Weights of a small transformer language model.
Size: 13 layers, width 896, 14 heads of 64, MLP 3584 tanh GELU, vocabulary 47204, 169M parameters.
Training: a variant of Muon for these matrices, 895M tokens, 13880 steps.
Each number is 128 + 24 x the weight over its row's rms, rounded and kept within 0 to 255. Layers, rows and columns count from 0. Numbers have three digits each. The size before them is the row's rms in percent of the matrix's.

# layer 7 MLP up, 3584x896, rms 0.0373, rows 429-537, columns 0-127
100:166127153152077103113151127148087142071159112116150069136133135073111140140101106137122113141130109117104135123129121100126104107138164125072094141143176116137143143166067078147115121125118100161138128164152158119142109154141131148161121162120147127130113143142142127132127079157124095062131127147187109137125091083134100105094122135119153144147112154148104106124090141159077112129090
091:138144117110095148096140102124121165140129137145104119122140140126077116123159123139115090095155119150159120132107152131091165121068073157144122142099152123150099116110080156113117096113134082136132097099143119122118131090149118158115114139085144168135132114127108121133122125136155101117140140154174142144115084100135108159117161153173148152091131141143105115125142113095126173159134
099:166098106122119126103122135096137133125156108091140135153197107087089161124172115147128137173143151129119111136171128132103147160161153140125154092129137163148150144114147146132087113129134158143123112144107096132157119119178105138171108163154088125182126108152118141121112134134138139155094135131112127073153143102137132128138122148138155150093162113090158181121115136120091111144148
103:105103127159144153137156146122101184155131104057098155146140150150138109153101138154096121105071137137073124117146148175139137128170151103121171133121130148123140151181119143149138135111104114153135111108103139129153162114078106108142121142079163104138168141119109121120149081113154134139140118128166167123132096108110108126114125091150113101132093103130132112138092080122129112146124
094:123133115163123106156139125114117169093128182105120126154162089112120085090123129175141116155161151104153103162146095095127128149085144121109163075148128108153077124099124108122120156123135163153108134140168158114085046150125132091124121145160134126131152164096107182117142108128090140104123124149115118121144162177122131159135154144135141113123127120125123091111151108163158115104093
105:105166147156167110073176097127060092117140154107146135092131108135114131150138137107108194139110117130147112111143113131139121149139160125144125077155133149113126120138147144126139163131168128118120112110111090123128109126143146124139121157082133172124129127161154131143133086150138156155072101120092132142130162150123173094127138141095118128164133116123129111087133116114117121130132
111:128171166105113080136163154117122118091131159167153126100108121150161140173144138120115129110109110146110093171104109104140157138111143122120095126123122132154146083127157156121167119138135116168159125105082140111134169112118059182132135167129138098170102132110133153106098096107184118117116140159144105168146147129125136092096080186104133159088131148133109094142136109161148139109136
097:120111087121165157161097099180128172068138153172141146133118114154115145145128141118136138154174097093135121137098081118114127117111142100127145104099149121132207131124124137134141122145154124136116147159107152139078168175107155142101104115102115144146122148140154115085078146130177157121131106116125109112091125138124134098088113149130162116133084133104106100126132141105115142104103
094:141123145126142095146090104144122119126130103138122110095116122116116134184131128117093121166155136140150093128134149096137108153107138121143169128087163097126100125154097159128138128136116167139106177162141120115133121128094125137101110089169162096127141135118143089131115103097166104146164140155151050118135117107078140108164120080120097120171130126132135099120107162099117130134127
099:145118128097061120130159149129139131139122100082139114094161144117139139127113152114144166163137121089151140145163126100141112122117120159097143101135143137130123115119153111116113138150190129097113104129089130081144153087133180140114175132144104118154136125161138128123090118162143185153142120113161117148127127094116135153098115118116120187082151103168126097079098160115123116106097
099:144103129169153127120117148139116145127111114136129084097158094126109148127123131080142141097100165141165131098152072147119074132112167115141141132106114082099149123092136123125141178136116131190077126085151146121112105154124132116107142174114087132138131098070148107106111176100151096130108102106116093104135150186122144145128093151124139090138154106140114108141121139167128150151121
095:092180151144101138104156159114151089125108147124157123166112101136123099138139124125077163101073127107168125103147109123153150139099132158131151162130070146141118125112170124119131135162090110130139106147126157142143138139159125139124127119130157138170159135085122158139132117123129123100153115084149130089171101095094114126133144114156128140101139099134143107131155094137157132141146
103:117120110100132097124143080116101168148093095140101092089144105119172116131157131133119111154102118098119151148092127132139091155128113138153118114143103096066143124100115158131106101125139130119106131098107108098092124142087160123123142112155143132121123127119187123106135118149129124102125101144143134125136112153115144097158155134140137169131094114102158145117122106145111106117124
099:162140179132139146083126165117137084111150118102100124129107118157100159121121093102157146125141141146110122063153095105128106106141145108111126131126125161138163123133107150126178171131131097106143127136146094130128129093137135120169110121130086150115087119175135173118127126106143129109114150121169121076087139108149150136109130095100153108093152126140080096116121101124160136131122
096:134117188090088118134103094135082099135127116105123161108122156127135104110094097099087102138143137115131126130106159137094118122085158103166132148151140168131128123113156138125128099097159140134109100124171145107094133133111121168144071095133115123146140123086124114106091099148069170127147122139129075122115127110174127105102153119087114150139124109157135104113160110179123174111134
112:157101122102090129133166160143108126139114149166158115120132163092155125130127094093113110146135162133146107117114132136142125177148149096103095109129099086139106143122145119139151112113106186157107123117123090122116128125143137136104074103144112114123139117105117137153149096137083176131114133166175091150114142133151132148113164178110119115176107149118124108107139093126117134135160
105:110117116107116109174133153174137120135113144122147113125115133120173130117105162111153145094157103151084113166114104144095112130134128100158157120087119099088114142090091135161129140109140122101101110128116155113116108148115111119132188139153133143143108132146158131146127120134141106137115134145150134117161136113092099116129103123136099098130102132110163143148120161089167115144148
097:136163121152161149129134138153144136156101111100144169117126130113137112094135135111138148079133155122124169151080105081116111123118143071122089125144136113161075124099144113084125119150095106142158134143152130167170132149163106155148108152137135088159141109123124102129125121114151124133120138107151140152135153151148160158111150125145121096141146093129120102162097188169152165120108
108:126124110104130093128129112169112124140118162103139123110146127126151061095133118135105171089093118120158178157125100109147138141123123140162115113107130171126113099085151102149094124143086166126125116104124189100121148113143144129134148145123136121096160078142084091097167156110169136147158160147110153130181106123081175125117128128127146130147158132109132148138109120092142111117120
100:137110112109118159094121110104138143095146085143142103096074107125161116159140145129111138126107143095122136135123123083154122115144137115132125145099112127072134149109133130123103163163135107135133085150191111164169134124161120156107127159124105117115124121130151090109158072169113125141120129123161159172110120108162130139119169128117120137122133107130134111109138105149162091107121
096:131131094073113158096129131121124122122115099140170114121152138109118099109166126142146100117128102110152163095154131068122111168117153099097092168098152141137119111104145123130122134146167134139131148112128178109097137136124087138109116082123146140123125148117119143113124091147151076121141137067156123159139153094067099139137113142167107118115084107132179134139124114147176137088138
097:149142134115142107171122148132114140109154123102126157126136151121163112114122167112130132112119105131104107143113139136111119151139112164145176083133122132110150174114151116110113127120115149138140141101105158111127160100128119124123164168149113164131107157129125123100121136136166119160140110125118102110188132109108136125131150112134156150070131135070103125086144111116103129124109
099:117109138110114160118139107111169126104103125090104091128127103109158116125105117126169094140172117147128114143146153127135130114144109130156127110178126089173130140110146115167083152104148123121122112125107125138150138097139121130092101131149108114131147083090142117136128112135110105127133147099134120144124130156143089135114103129104159111108128137103158124131132144098150189155144
091:104134138130101130132112154119113132148102122145133118132150104157117151085099120127158143139139140142124114058127155134125123159069164115128133084140132124138162082141139146147145153096147152150127186135103089118143216111130137133132131144139184136141166110134116122152149098136160199098119125120111083135115137105129128117131114136134132075138094147203108148131129126111181138156078
100:141113166116128138118131113150136107131106119129108144130083152158141090139139116104155135117147113132123151111134112143080114151124119166143144145187085173129147139120106100122164112127121166160101098150125117122111129127155139124125118110128163179126132126126156099146133124142068144156160136172139118150141092133101120142148156153132107104112138117128108148129104125107152143113094
093:108159130080113150154123142122125134152131139135070142116142141115108150164119131122088137131143116132132137127134112134124102120102142118111155130147192091197114154117152110105134093101145150070164153134138142086120130122124150078191110130129111169151174132128131128129151099133126139140099101158091136157136154102116121136106121156121141124135133144124072134166127133135147115137099
102:128119113089124173160118107109086186140141119150122112112129115124082125195104132096111095153117118092111116155101160131111118151121153118149141172119130137105148114138162136090113161133145140149134107158102133118131121156132137115156123102132130129138109111160135106136154078127072103181091116158146159142118132121134145100094141141114109147109131129131122157113114178136153154113124
098:140155137150153117138116107122104127109144114133174150160129122141086141109160095143100189139159159113123158121142153139169124122091149118137115118139139123139131161116135133122101154148149137123107141128133136096111121123113094147083169115146139132120092072111142134150131115113163108111107124112134112127184126139087137130104078096103088070142121126143141129123132086066110112164107
103:110121152121103096110173083126130067189154123132092116081112139116094140155121142144088118147091160116124146127139138103135140172106148103132082118141132136134165066138180086104137166098124139115128170149065142150083129138093117111139145165144151134112104131108132093163117110136113124158119131128178146123145120122114137101143183171085115131097104113165090115123070110150094094158121
103:138144134185118129099146102143100166057072124135138114178160124128151136111095133153122130105114173135143118115137137135116141087127127121128102128119121096121146126134106115092138142122157126108117134161128122174150102128095144109126149154135097111143157140103093140125131122119109140115102107138155135128107092095079131153140127142159172140144145127086118141143124149120100127156124
086:131150107113128121133117135144094144140064152156129157170128137149126141185125144118133133148096121148099100116109156167165122131104125172110107105170093110121134147137115125157140117141159162139140136098157146083110089132165136116124125140153090125147120101154085093124164042132136096087120121172102110109119138109076130170129149127127090117076155159145149100141098128134158113146111
098:157096100107138151129133149110154141104105147159105137135197124119129138119146100151131119162160161171144133146134111116122131096159128131127144106146142119111128109092094144126129109124133164090127130101092135126100121140119123086106137129117099115124125125106139129141117093079139158154157108096206089135085118141131103115181162114171177136133135140092087108117134181151175150064122
096:103132127122108148113147088120119150137104143132097092121146132129132153144177136121137127151098085145141126104112133130154106131148125136153100131135130153104148104087103083112125106148140136122155136122118131118139109127105141098088137179140124128099134144141127098142117093124096133167128130157135119168128122150119088098127120094146134105154124140154177104096115121164130111094086
100:153110117109115176139127146138138137164129116169149160121148127121152167119123145091096135132134141105124172117127128174115189136148133119158108171098109065163116111132078117125159092100148120126151133146084127112115140137089084144113134162132135121154132135095107180127157111135125164151128097126150083134121136119109133123149165112156107100149126169132124092111140135099129115195174
100:153146156151125163158095131114134163152130132104145134095144089133133158146139149123124130183084142161158095168137100129181126132100108146130167123147112144149161119104147155183103149110095094133170140121081158097131127144161099110130129150123136104111142119142169111160104135140120117112131110161145141112108118091121107148152107144140132113108133104130121158126137161165131181124123
096:124132115119117116106157137132108142087146128155127114115113073122133149100072092123155155157114161157148089127107131126111099101115098128100130140131136163131171160134093111107128152121130125112103148133157144145135194106128223121115178110126100122202130122130108149168128114157102124150135083093144108111138122142157181138173129145104102125120085152093105148140099111170177124143154
106:107126104102123137130069148162134111127150083116061104116106100083127124105180154127149098143105149134131130128140145113153140176101120108123131073117098138176118114143096122153108138152110111105139122146136137148140121148108135110122175165135120162129128141146121094130112127142103154129154177104121128107150150180136111137110197146088139091133130126132132132167109130108092134094143
116:106155086130113163176089126127138149126135138124148124115116122168135150130130144144099136125137074145118141128071183150102125129101146135140087148131106155101119117107162147148127112123158144126122185116108121153089170127122101158139157162105154172121124140133116155171127181152125137098121150132159154141132093130151168129107118130123122107121121117147128100123157127123117127108107
106:121115096117115131114156114132156154122098124114180118153102084141113129114160098146135149109125135128122098163101129103115151162149157152131125156151115086112135110127140150133126101123180131158126129124112142143119195149126154110116153079171126118139115120102159124121120129115155141126123147125093139122150070128121182153118129126083132131107092160147092148140139122160127072128133
107:116096114069116086131099134142113151133119146119154118150104098113138109135133126122205190113142159124141071131145139098115157087094138153148092141134126101137113163111114109152123148123110129104121102135095118122141105145134161121074142134126117181137129126184139139143119113055095074140115122159108089142086143160138155100135075119144122121124155090089164154128104112136146118107118
097:134100138131092150097147158113088114144142100099081143114154144082106115122159117093179097053131126119106121067116112102140116139097137161103127153155131081106145095134168106126131135152109144113113126108125141180117123149122112151132119116123161103121156119119133161157115099094137126119155108136107141142108151139125113124144119138124121102080158097168115149121152124147118121148133
102:123137149142133097122143121153134151147144142156147076099144139131117129141079093113159109116093090133135153131124126103131099154177101144123167105108150141117128103133117117113109141147147129143156129111153117154156124130151112115105151122106127156124142109136111106129170143126129128125150093090119164123137125143191156138140164130133139098117112091127141163101144123108094092179134
122:152107129111162134124115090140091132138103115096129106084141145097166125156143118136107138142169147115077126132123133154084090137128181145143137119142067104117113130119149164116147113134152158113180156153111128133140143142159166138140127136090130105112110161092077134141130137093151138094117088085116110102130093127132150158083088143140090104139132120105148089111137108133125106117157
097:114142101108154141158138135131131144138124123085134127148109120104137112158117129099106188163140174139143111090148150115144119119146128118150139104131156081163157056157102097129124145154108110134091152131149120127083143126120104131124148127139173105157162152110107156143141137127075119151111138093114127158107189127146142157134127188093119101154172124115121122089103108126142105145145
104:141121151154137132141134178089178153113121097113127130083100132123143128125155143132149120184108096130135109110068097116156127131135152120142144084135100128153140133150127135091108118105136128078151124100136088143105095158115137136113145115146085119139091108139145113120140154142105112139105133124096092141114112146108121116140113155141147113089101139126118106137136162207118142125098
093:132128125187150139115131140114071172130133146090108128144136121077137162106091150141139180114168122117172160153122120094124124185131149155129115164129114171124101143156174137131148149132104092116146112143137156113123122152119173124130141134117117100131156097133141106144113137110144120105129139170129119130144157112153075122129137121141151142116132141079107147140121131108135109144095
100:149140109110127137107141098102122140107117142104133092098116113091097172146117140150084117145143084186110109093167101174141129120140119168113120116148151141124159100097136114111116122132123116138085127112181130146090138156171093093100152146141133130100149108181115143133125127170132127074056115115133132190095153130110175142104180141129113142114120122116149124084168110147137153103150
091:098126118097125132142138119160122145133151149124135135139154093130109244111116156101133132096094106115118134137149137146137148178104112108136116143095128134136154131125137145105114111144111120134143133120118124132172140096131143126105178085131116108137154131139148157125097091168098172162118141144102105149120141144136092148130079151089116129095135148162123140153199111116171130134134
104:135083128098148122139129133139131109118104114116111111109107096148133143166091107085130133096122104140158096123086129106136139113122090130145133139104153140186128191163083117110129156131116099130127145128137174144133117117172105126105138143108111179102121104100126114121133099137134187143118154138140119160119125140150122166131115136105092157160161095129118133141135114106125111129115
095:112140099156142132145095133094114097123124145129116124211133134111150158116127082121142162121081124203153180125094146110105131116121116110156141102140087131125145071171119151142096102134160127101148118140154120139130130138149133124114128110130117123104144166114124141141092111097138148108165146117153121106154093163131101127107143140125156129115127154119161149145147127152145146150085
090:142104092061104155133141114186110174103125131134098085125138093131108131148124136123114141161117165172113139120126154170142099138150126130138169099116085132109140117150103181095114157140136086124131108093149109102081123078115167130091130084156169136121159151139154095115131108124138119112111135131105115118135164143147136120060139153134115141158136149073102154127116118092113101121138
100:122131140164153145080137117115127158087102122109142107158091144072113145154159118114095145110139143131147167139138148135120106095095156117097138110165077109106179131078139164158134141129113116141116146143141140124139121117100159110106116157079127110129153136128143156143109119096181113136145115129103160170109142112113101137120150121102151099081121135137100123182130097139124181087085
091:137150151101160093105152192146113129138135142113108165122151117131157107166162133151159131142136127166124135171132092141113095115124168137108129149112152084133124106154146126106145128130105138102111109083140133152120170103128106184111132125098137138125145132118142180157139143101139114110169146132144134098101086145071094146156109097098116129137157107106126128131130098155127168185139
110:134124135143153117141141130137117190095122163132121108085168169146131105092144166118166095138147075138133124126132125139106122112118118097152159156170176091139170136150149125093126140173160137138142118124157073172114143151120159184154124130155127128139105129142112146146147156125149165115078173146073109095131101121130126166119152155107127102093127157147112076148145121133107145128152
102:199119139150150122099160094113125118147152123120098148123132091116144111200118147183120127126142130099088113146130130081081114127110117130170081138125163139159091126115146120084129148112110121108119132105138078124123097114161060080106144157086156125107123128114130116141141114182098115104099144130114132149130184168190110136140091126132130115137103125138135145157127080104097121137157
094:100112157088142129108140115098088114128179171179193124095131122106126103132091091112140145129100136137129152116091129148137157095131129144132149108112123130126141082129133126120130168118119117085102130072146137120133104158139145111140107086133167111138111106155130123121110126150108133133102138132102154119178149157089145087133140100156129124147120114144117150163126125128129148142121
097:145120130145112129091128130125133129137142122114133142116170155124149120154144138133153156126109088102149138143108140144128098112145124131146125155095109070117106121156137134106145079163145111104164155133121114136156091103175135141118083132082132141090104117122160134061144113136128130140104156122137153175118070114113126154115103117128130133143166129091112150118087148134102101095125
102:081106132148137134162126126166099132194158106111099138126134095124097104112107112144182136113141158125135135113109129132159151124132130123151117116119107132145137094125162136081138134129153095136134097103136153121116150158118124107129144115117151160197143097116107164131072144136123120138149136184135151129101112126113160096144098169122149112149138124088129163156079137143092125111122
111:094167125146116109105108122120129170110152125103134096138173159148120132145093097150135137133141168108125119134110106111119125142104107125132130120111119126138118099133146130115134099135109124102145114064137098119122147189101149158099109135141144095120160148082165145096109102117115137118145138161119123131157071151141127120145125077120102140115141122148141104147147169125127146126116
103:132116143134088110138112146094106150150130163145096139105151134162148112149125103157136131159111129084117127112137125115106118130127110136122087120153117108138148114091114085108112112120101117157137121126096145129130146120099132147106129144129142134104118161144090146134127121115150129149125079139148095114131113123187120075142111121124097137109087147153144126119178128108076147121112
104:139149113164105123100111132142142177169155085094087166095129148126130128082115119120124154111112088087151087136156115079107117154095142127120132128120140164137183117106146121084136170130145127108095144141134148159104116137136087172085078123103166150119130127110142111164127134089102138126105126107136164149156125122105141116127106123135128146174114141140136088093133166131119119118143
098:135119155123143143135144107144100118104110195152056089133107091069122133121110121119130172141103151126169114130084134114163147112111078126116136147130120116114109095113111114119118127135113116128152122110124149117131145111116133129100091101113174098140098084085161125128092102147128104114121109142131112135120130143154138080150130125148129117107107133110127158146160096101163101113156
105:148145114161103137148135130070118130133139121133122084136121165120164126134120100143133150150114119157117105132091137155157102139119162131126136129125133127106163121126153139142175151146136116138118124112126130114143128128126118063105137151109131107126119147132098163148081099103082148111130141094133113147152134142130116136104151119112153123112147127136131136133123097136094122131098
098:119114147136124135123124133149184133124171123142151137112165092115085088168130142136120176129113170145145136106155163132107146117157095113134140122148132114085126145110125103084138142120183141153142102110170146144101128145102104156119124093151186125147149082153166141165109106153097166135161122122130108095142124133128166152126111139082105151131106171145092151130141118143124129109135
100:126145143123132104129142137096130136112116091156120096087126149090137154162119147104107100157141147139173183153099140111115129099127083146151153124137100123157109130122153118117124127174078143122108168119128138142144164160138132134126152089158111144126130130126107130191192192132158123193158113124131067088116125096110114102134110161167145146126134075139166132135130091070100143157115
103:097124109101104158146143095117136133136111104137157101137136139149145155125104105183141109148136136152120107111165105181131138092138143106114141132108103132111085100101103163127108151134128108140151107110099139124144099134142145115126098128069113110157122106156148128194135129120162146125131104134122140097137164114125107131137158129146159103109128188145168097151160121175116114113129
101:120117134108125087127089128187127155155093097143158150107105161145156106185133156110125139105179179161107118107136123142155118095117156154122134097157122113115137140124140145132165128138117115027138098100109128136112095124124124123128135135127140080121133132110176112138115055126110172118117147147150150111142074157124148141146131134132177160081132120127121097158137149106135117119169
098:110099130133143130126124141144126147136152126105123123105148102111075104189116128150153092131195114111107159151150114172124110119142148137131158124134119166142131155117124154104147157144152115139123168140123105110169137126154112117161145121139138138119158129130152115156101134170103108145112118113137146143090083126196137143064081132107142134146140188127160127149122123136100144123153
101:122107101079105109133118121131151145125104098141088121110105134134137153083137129114102169144088128159115168126138139069132138088174129139125145145119136100102101143131095125112165090158142132131115106141124170130122156145106117161145118120135116141162090131131091102131077104088120154136128137126140115082116139090089159113113142127113136132098097125126161136136105141134118127148144
102:111136132089180124134128092109091119090145117095095084134100145153126146093136106095107113101109082118147117115110096122155115107139108153139161121167114127129102177142153155104142117101142121112102133150121119151136122085176114094155126131127148112109103101145167141124147069126114160105105135136116079119114105149136123149116105182125123105136104137138116105131091170135105153100135
096:098113121107083119135114120168131119086088104122122113129132102144144110086133182139180093076127153149108115112173139112140094148092139121181138152115126088143089117179133109150124129134095113128107146124146160141118123175119101113158128092139120166130121120147128133155143139127130075109136094116141110101104145115134135117112094105119113114160112106126126165122145180162104125133124
095:180096086131123121161137112109145133141117135142092148132128158141151136126153180101130126095080138132109092152122093138101142106114147136122128155146127145140153124180153140106142107068133132106134129111155187131158120090096124094105126124145103111136166103127137102138109136122150122126140080100113161144107163155162169151148127144138152152125132108123148147131126153145148177112165
100:132162148131106069134155169130148154132162169136121105141117128165184170106126144149148124100077152107171100147138164098141095150140115130120154111109094132146148106109160107120130121186166124119129097137120102102087108154150159094119077140133133134117143130166111159133140154091131095106142162112085149110104156128148139164132132149145148154185147110134130166131128121144127129075133
096:139164167124121109135101098139123123101131068151096129141135107125116136142143118113154131132145148114123147052161098156127138165084112155115121137097093139142122138140170148139139119118129111105180117082100119125136148153137132112108145138131110087169110121132125129142108153129128085098147118106101154138122146142135106140150118164140097131138124090143140166158120111093152108149109
092:110100143129154164094117108163128107105086128124094135113079141139122091106150145160123126121155141125149141112127108142101118090146118143101147080144111167151113128107132114097137091116187144087122161058129127127139132139101146076084107119142179138105085137133125094140156133169093149134106120150126085077132112116106122137129110091096167134128133131186135147131101111139132112077076
097:125146086127086148147124144144114123129117148123139133109106115146142156099127134119140135126120138130101146126137095142095068176101122141162100103127090131150168146146131118124117167132136173097097156151134053132143120090184157137122089175122163113153197084143184126142098146171075089127105156152137185159135178148129090137121128138140115120093126146128128142111112135105126128124151
105:079167110143104123112121198119187101122145139117121105121180085125147151104127095149135158118122124086113156146135109139135111109139092123146154137138142154150127158142090115155194145121128114123153140098138138152145146151118118151160147098175143139115142142124091110172155076129129117125150147121116149108143092110138128145104128149094175148128124157112136184134118103155128116154124
095:123121115129156148107108084106140135102129095123113146111140162150114144110096142158126140124095102148140113147108146134116123112180116157162174127135127095164166134093134089168111079097125147164122160142124124119148138139110125143103080122113143136103123102115140151149154109093137094143123145106137163105153137141157150153149110156119112113128122091136133140156093162102104131115107
091:147154136138160130155128114159119134112124096129142111145156135164127160141136140158121137131164070103141168118108102150131107116113145135136098145164127100150130109091125154110178169168129127151163136135118082068140136125106138144104090145145133119111190157104104120108078107111135144137110126137134109137130112135117121124157125140120160136128135135149135098142153117086062139149137
095:110125111140134129134152129161114154162103156129151112155147079116146121117171102125124151141132112097090082122103094121131160144141104102179110157164081095161122133099138106140128079169110140113135129123126099104117137153117158143136149185146134119120152107137161079085101163138107149140102122109134121146141128109116138112128129131123127145097106095113113092118116092160146107121081
099:110097141111105174101109122108141140117160125157097112124134146115148130150104113141114134072086111094181127147118069131101146155179122118142087150142105143141109112116113116095164136111110100139113106124102125138078099158163136155135197135084155125136105099134171155146126127128085104123130154125103153149125158188108136169112141120103071119119130163157148128143136101153083132138181
102:083152095129121110158123155143149179146150135135142130164125126130137171132148130128140156122120170094141153128174150172147134104117115112127117123139165106129114107081137147111149079146167141108080110121150136110154137147171093142156086139123139175126168104125159101118126149111153090158160123135122112168107130116143129128124130086123179132122134133092095165113093126145167094108126
107:096175122113105128096203098115132110147123083132145142122172129161107084088089145110156127132147165097134161091135127120104111137112103153132093112123103110144127161159136123069148093116128129096136098111135111113106128095151083148133120167103148105159096118107131145115091133132103125053150118107105148122149157168122107157189116144080141134161149133118162142103105134151088130143103
106:167134089153151101093099119184134118129142145137135116094102137129116102117137165155111141134151129139121132140110119118130146112079148118163115177127053101125115133126124131107173125117160162151113153126147166129180130124103123118114099113138147167132110120112096162119137172162148132076151125172167168096135111165116132159105104118150140158129128131170121179146137141129134076125143
099:130147077152115123135130123169108118154165094156101091120110101102112185113157165123149132112126103155102123097181143129135115127122128124100152110110085117157101135105101127161135143137140138110115129079112138127111160138100101126102144135131111099094082123123138139120128089204178129088108095099132116154094106149123167129080108153161135133131129150121126110183127115106111103071123
097:132125114128108100171165118109146117098116129150112160161131095161110132123106093158080123101154111111113140144122144110159157139129161135095118123109134150126120142144126148179132135127124107112102162145126131168135155146091126136142088120096160132167167134123143134104094162100109168102110103095120139122137117115132145086125108134135205130088098151173140136101118159136136155105139
103:193127128157110125096135096113164098111129108084139126152123141127151150164147106114147114065113111190155151108144194155125115126179137096094173116120110134115144149114102102165117122143170153158163114135135109152128126148129114128147131139128117141119103131131089130164095101122104147113101152095118128150149176139126141080132127106120158135142132138148158154196099173108111144143109
085:149127143145164175132174157128068138171113108089113174129104126067087153126129150094163119124111134137120163115112087126127136122124131116132098115138114097140123141125141108112105145136127147152140082151118132128123103125121112148125162157152112132131098159116136111129105201116091136129135150150123185107145117115137118116123108213091165155098164116171182077143094164157129139133133
089:080109131149121138108152121126152100101083168126148142199149131100123159141123131138102095100131111124179141114128156113198147117160175134140150089164127125147093138157149107151098139152108122115129127154109155131148137190131130119140118167147076080154148108157138121124134150132153139140142113126135141136144087125134133138178126140182161102152095141120128158118120163138153169126156
103:124116144114188123153149085124163136078116123138089124132149115143149121107115098122167141106123137178156089109148095130149119076123092099093118121136128111122093158139098163138150090132107161196122110126145125127163116132123139106119074132112138108108083059134128144165133090117129125159124162087089110125165121102118129125130131100144109154109138204125132096157143109155134132143145
099:116140149139123124151136184154151135132100121073115124123152136144128107123122110126180144173130142132091170128184143146128119112117136148116126146151124133118142131102138132140077119143099127147142148100116168118120137138117085141119145099133101085172120108114105161129135129135149141109141095128166130137100073166128118129131151138168138121145143093154143111138168130085134102140162
101:075114111159127175094138147130161150136096136115131114144106134102119147106120118125148143169132143196119160148084099119115124110106145140116149136119092132137111135069161124109142099111144124132189146073123146107158110121144126141116146153111156119118140099105130106145126100151125110147109126124115147100125133127152186121122114061101138084137139129103102174125175155131139088138140
099:113140175128135144106100158147063116111131146127135125138170139134127110104138113136149118099106126164160128130117161137072117138142152119120130134160139129101142140101099134142103112105096105137109173130113172158130148101148122117139152052141153125171136117123075136169114114090123126137110126137144083102086150116108124095147125138107082117171109115126107110137130112101122137118133
105:115126075113088123116112137111136131182123119110102115132128140152142149115145096146138081169127128099162103105126159134115158072097115115165146116154126150149094150146126107146127106151115143098104095137151124143163104148098092129146137135084085104095129124137168142129143115115108121096131095167156106108122113143122106106078119123130121126122106123117106099194162137112079119121117
100:149099135158120148123084152146128131081162124118143104136138136120114173157143130153145110165104134164157122104120150155138151156150125166093152165148145129102113137125128126117119133156111108180151109085120129171093148144156096158130142153081136160073164149117109135152138180149147117124085136192140150137107148108173119126109117106117161109095141129110157138116124135119080103119130
097:127149139085129107140179159132159096140134135132135119138114127093097122154155138085134095128171087163115137143113116144101120085159143143137118106124147136130141143114072148103109126147099156110117110152139128117074092147134125082126140153111112153155152125151127167112113064141126179137156126141120102117161124138134132116128110147103128043157139118106137104150107135092118151080130
117:148144135095137138124130123131079173138096124115143104134132161100113176105145142083165158148141170159100078121157167120153190079154168134148127151145141138127122165131111113141164163083116136159139139166125115106142127119111116119106154146132120140090117162117140174121112165129137125096092144109151159107153126153079109147155174145099108120162138177119126093109135176133159120142148
095:112151122159143171146135125111142151099097179107118116150118102108100141152126143129098134135155126173117165133158066133177157159163115082125144136123155167131098163137136144139105142128086125123156143138126119133114125090128136124122179141107123137170152155154104114074095149129142118121169166125127123199123166113119111106135127158160130144094158115150140138123143096119103158179139
099:127152162117109155084113140095141100129113092145152078100100160170121111153157113168121106123144132117136132130132095145133135115139121127139094114086125174156127108161135180113096086133131107143126127128129126119117165096158138092096124111164112134128117122104161113113107100139187156112142133176170128171134085103121172122107123141162122137092139136128103098094136129102127162119145
096:175111138149138118171135107154174108151142122131059109095150102070139182131134165149175159100082120138153148123142126170122147131089139164168150111102150202146148120150158101148109153109160104160154104123139105135166121112129128130095140116122089135129139140112167137150089136136133131136173109105144136146120140134135136099122159141159097128118123119103147157109113126151126135144091
096:166156132155156088079146148115107144114111162129116131082156156104115161110142156140138175162151130103141154153127107109147174161120129157153150106136131113082089074111162148099148101109092088126109135145143135154119136144148143119105123117123123118151125121177062091093177058101118110110108158121144146132153131089120114106155152121157166128117110124141115111146099129077109122125161
094:167096162143132117144139131114099156136164145097126128148129118171116119138148104074125150070123109128111117162073133121138164190105059146122128140127132144152105133118136144117128141125131118160135170113161109155147123100141147131069156139131169162141158113124165151170134108138135153111074152118139158129111142127160136156143113154117128118108083141145115163115123095154135152138155
088:117161133143144141113110133111157127106153065130140123120107162158165112131138118099122160141108121129144116128125159116128126121125151157085080144112127153114124091124148102139083080108095092137123126166152167146089149153117146102117167104150104106136134127138134172125137102145171125110140118162128141165128081109098164146099170171103130156085125142119111151126143111137142113100136
094:210102134077130148137100155065125106120070115134126104169144132142109135140107115114153074115168150134126127135108130115140109172130100125152135147150151149142123160171122102103137160160133097103138100157142134122157113114128113158122092126089123133123146104149130138132100110148105123131123126101128091130120126097146110128161124154143113109123169103131117098124139128175110125105108
100:159128134114096072184146100093206137089148178100123176106161104135121129131170122148101136115154114152132063138127130062132121094113108072125128129118152138121125127116120165124111150110142169152151123145168102147097105127147136116112146134151138131124154103118132087142130134143119141124100112079133133142142119138134127136138134141084121153123143134124149072119137113124132170180148
095:140147108123117139157139153126138121113155090135122126121146168138174124145148128101134151168104166139174112115123122113132105152123116084116164147136099135142163117111113130135114127110177063124105068096190159151108150130171158198127136140114113153128140096093115163169115109125139144171103134134101088107126134104156134150114135169134145135164127110128126137136091106168114127099105
095:107138116101142119170126178147141155128156122158164114125163143159098068119110128113105111123172098142125083116125141156120133127125108074126127122118107084107113129103120114123175111097128163109140137128127168129104116140116135144099119159117115167110132155112150134177133135116130125118104175137131114143066162102120101078128156164122101115154114136116121133134114150115127147123138
099:130136104131148107145117117117171114136156171119107138149109157143148165102097129144063166124148144145140119159107094137141152138124144116090156164128113128132111086141107147164128125115139153128155086120150138085157150073148148136056133110141135111151148167170115117101141110149096108104110098124096127110148152119139101119118122139092157119136135145134129125084117156153109146158125
106:098128131156120132124133097136107136159183105138172144135151120132156141119100173152124148115138157163102107151125106104157141146134114094121139137148133115146103130090130092154122111159130096126124119100156162099163111102129083093087158150163144129131107122093159118163098127109106121133076142141143110109112128093117143117105127095162114155113120167149133140139135108099157109143109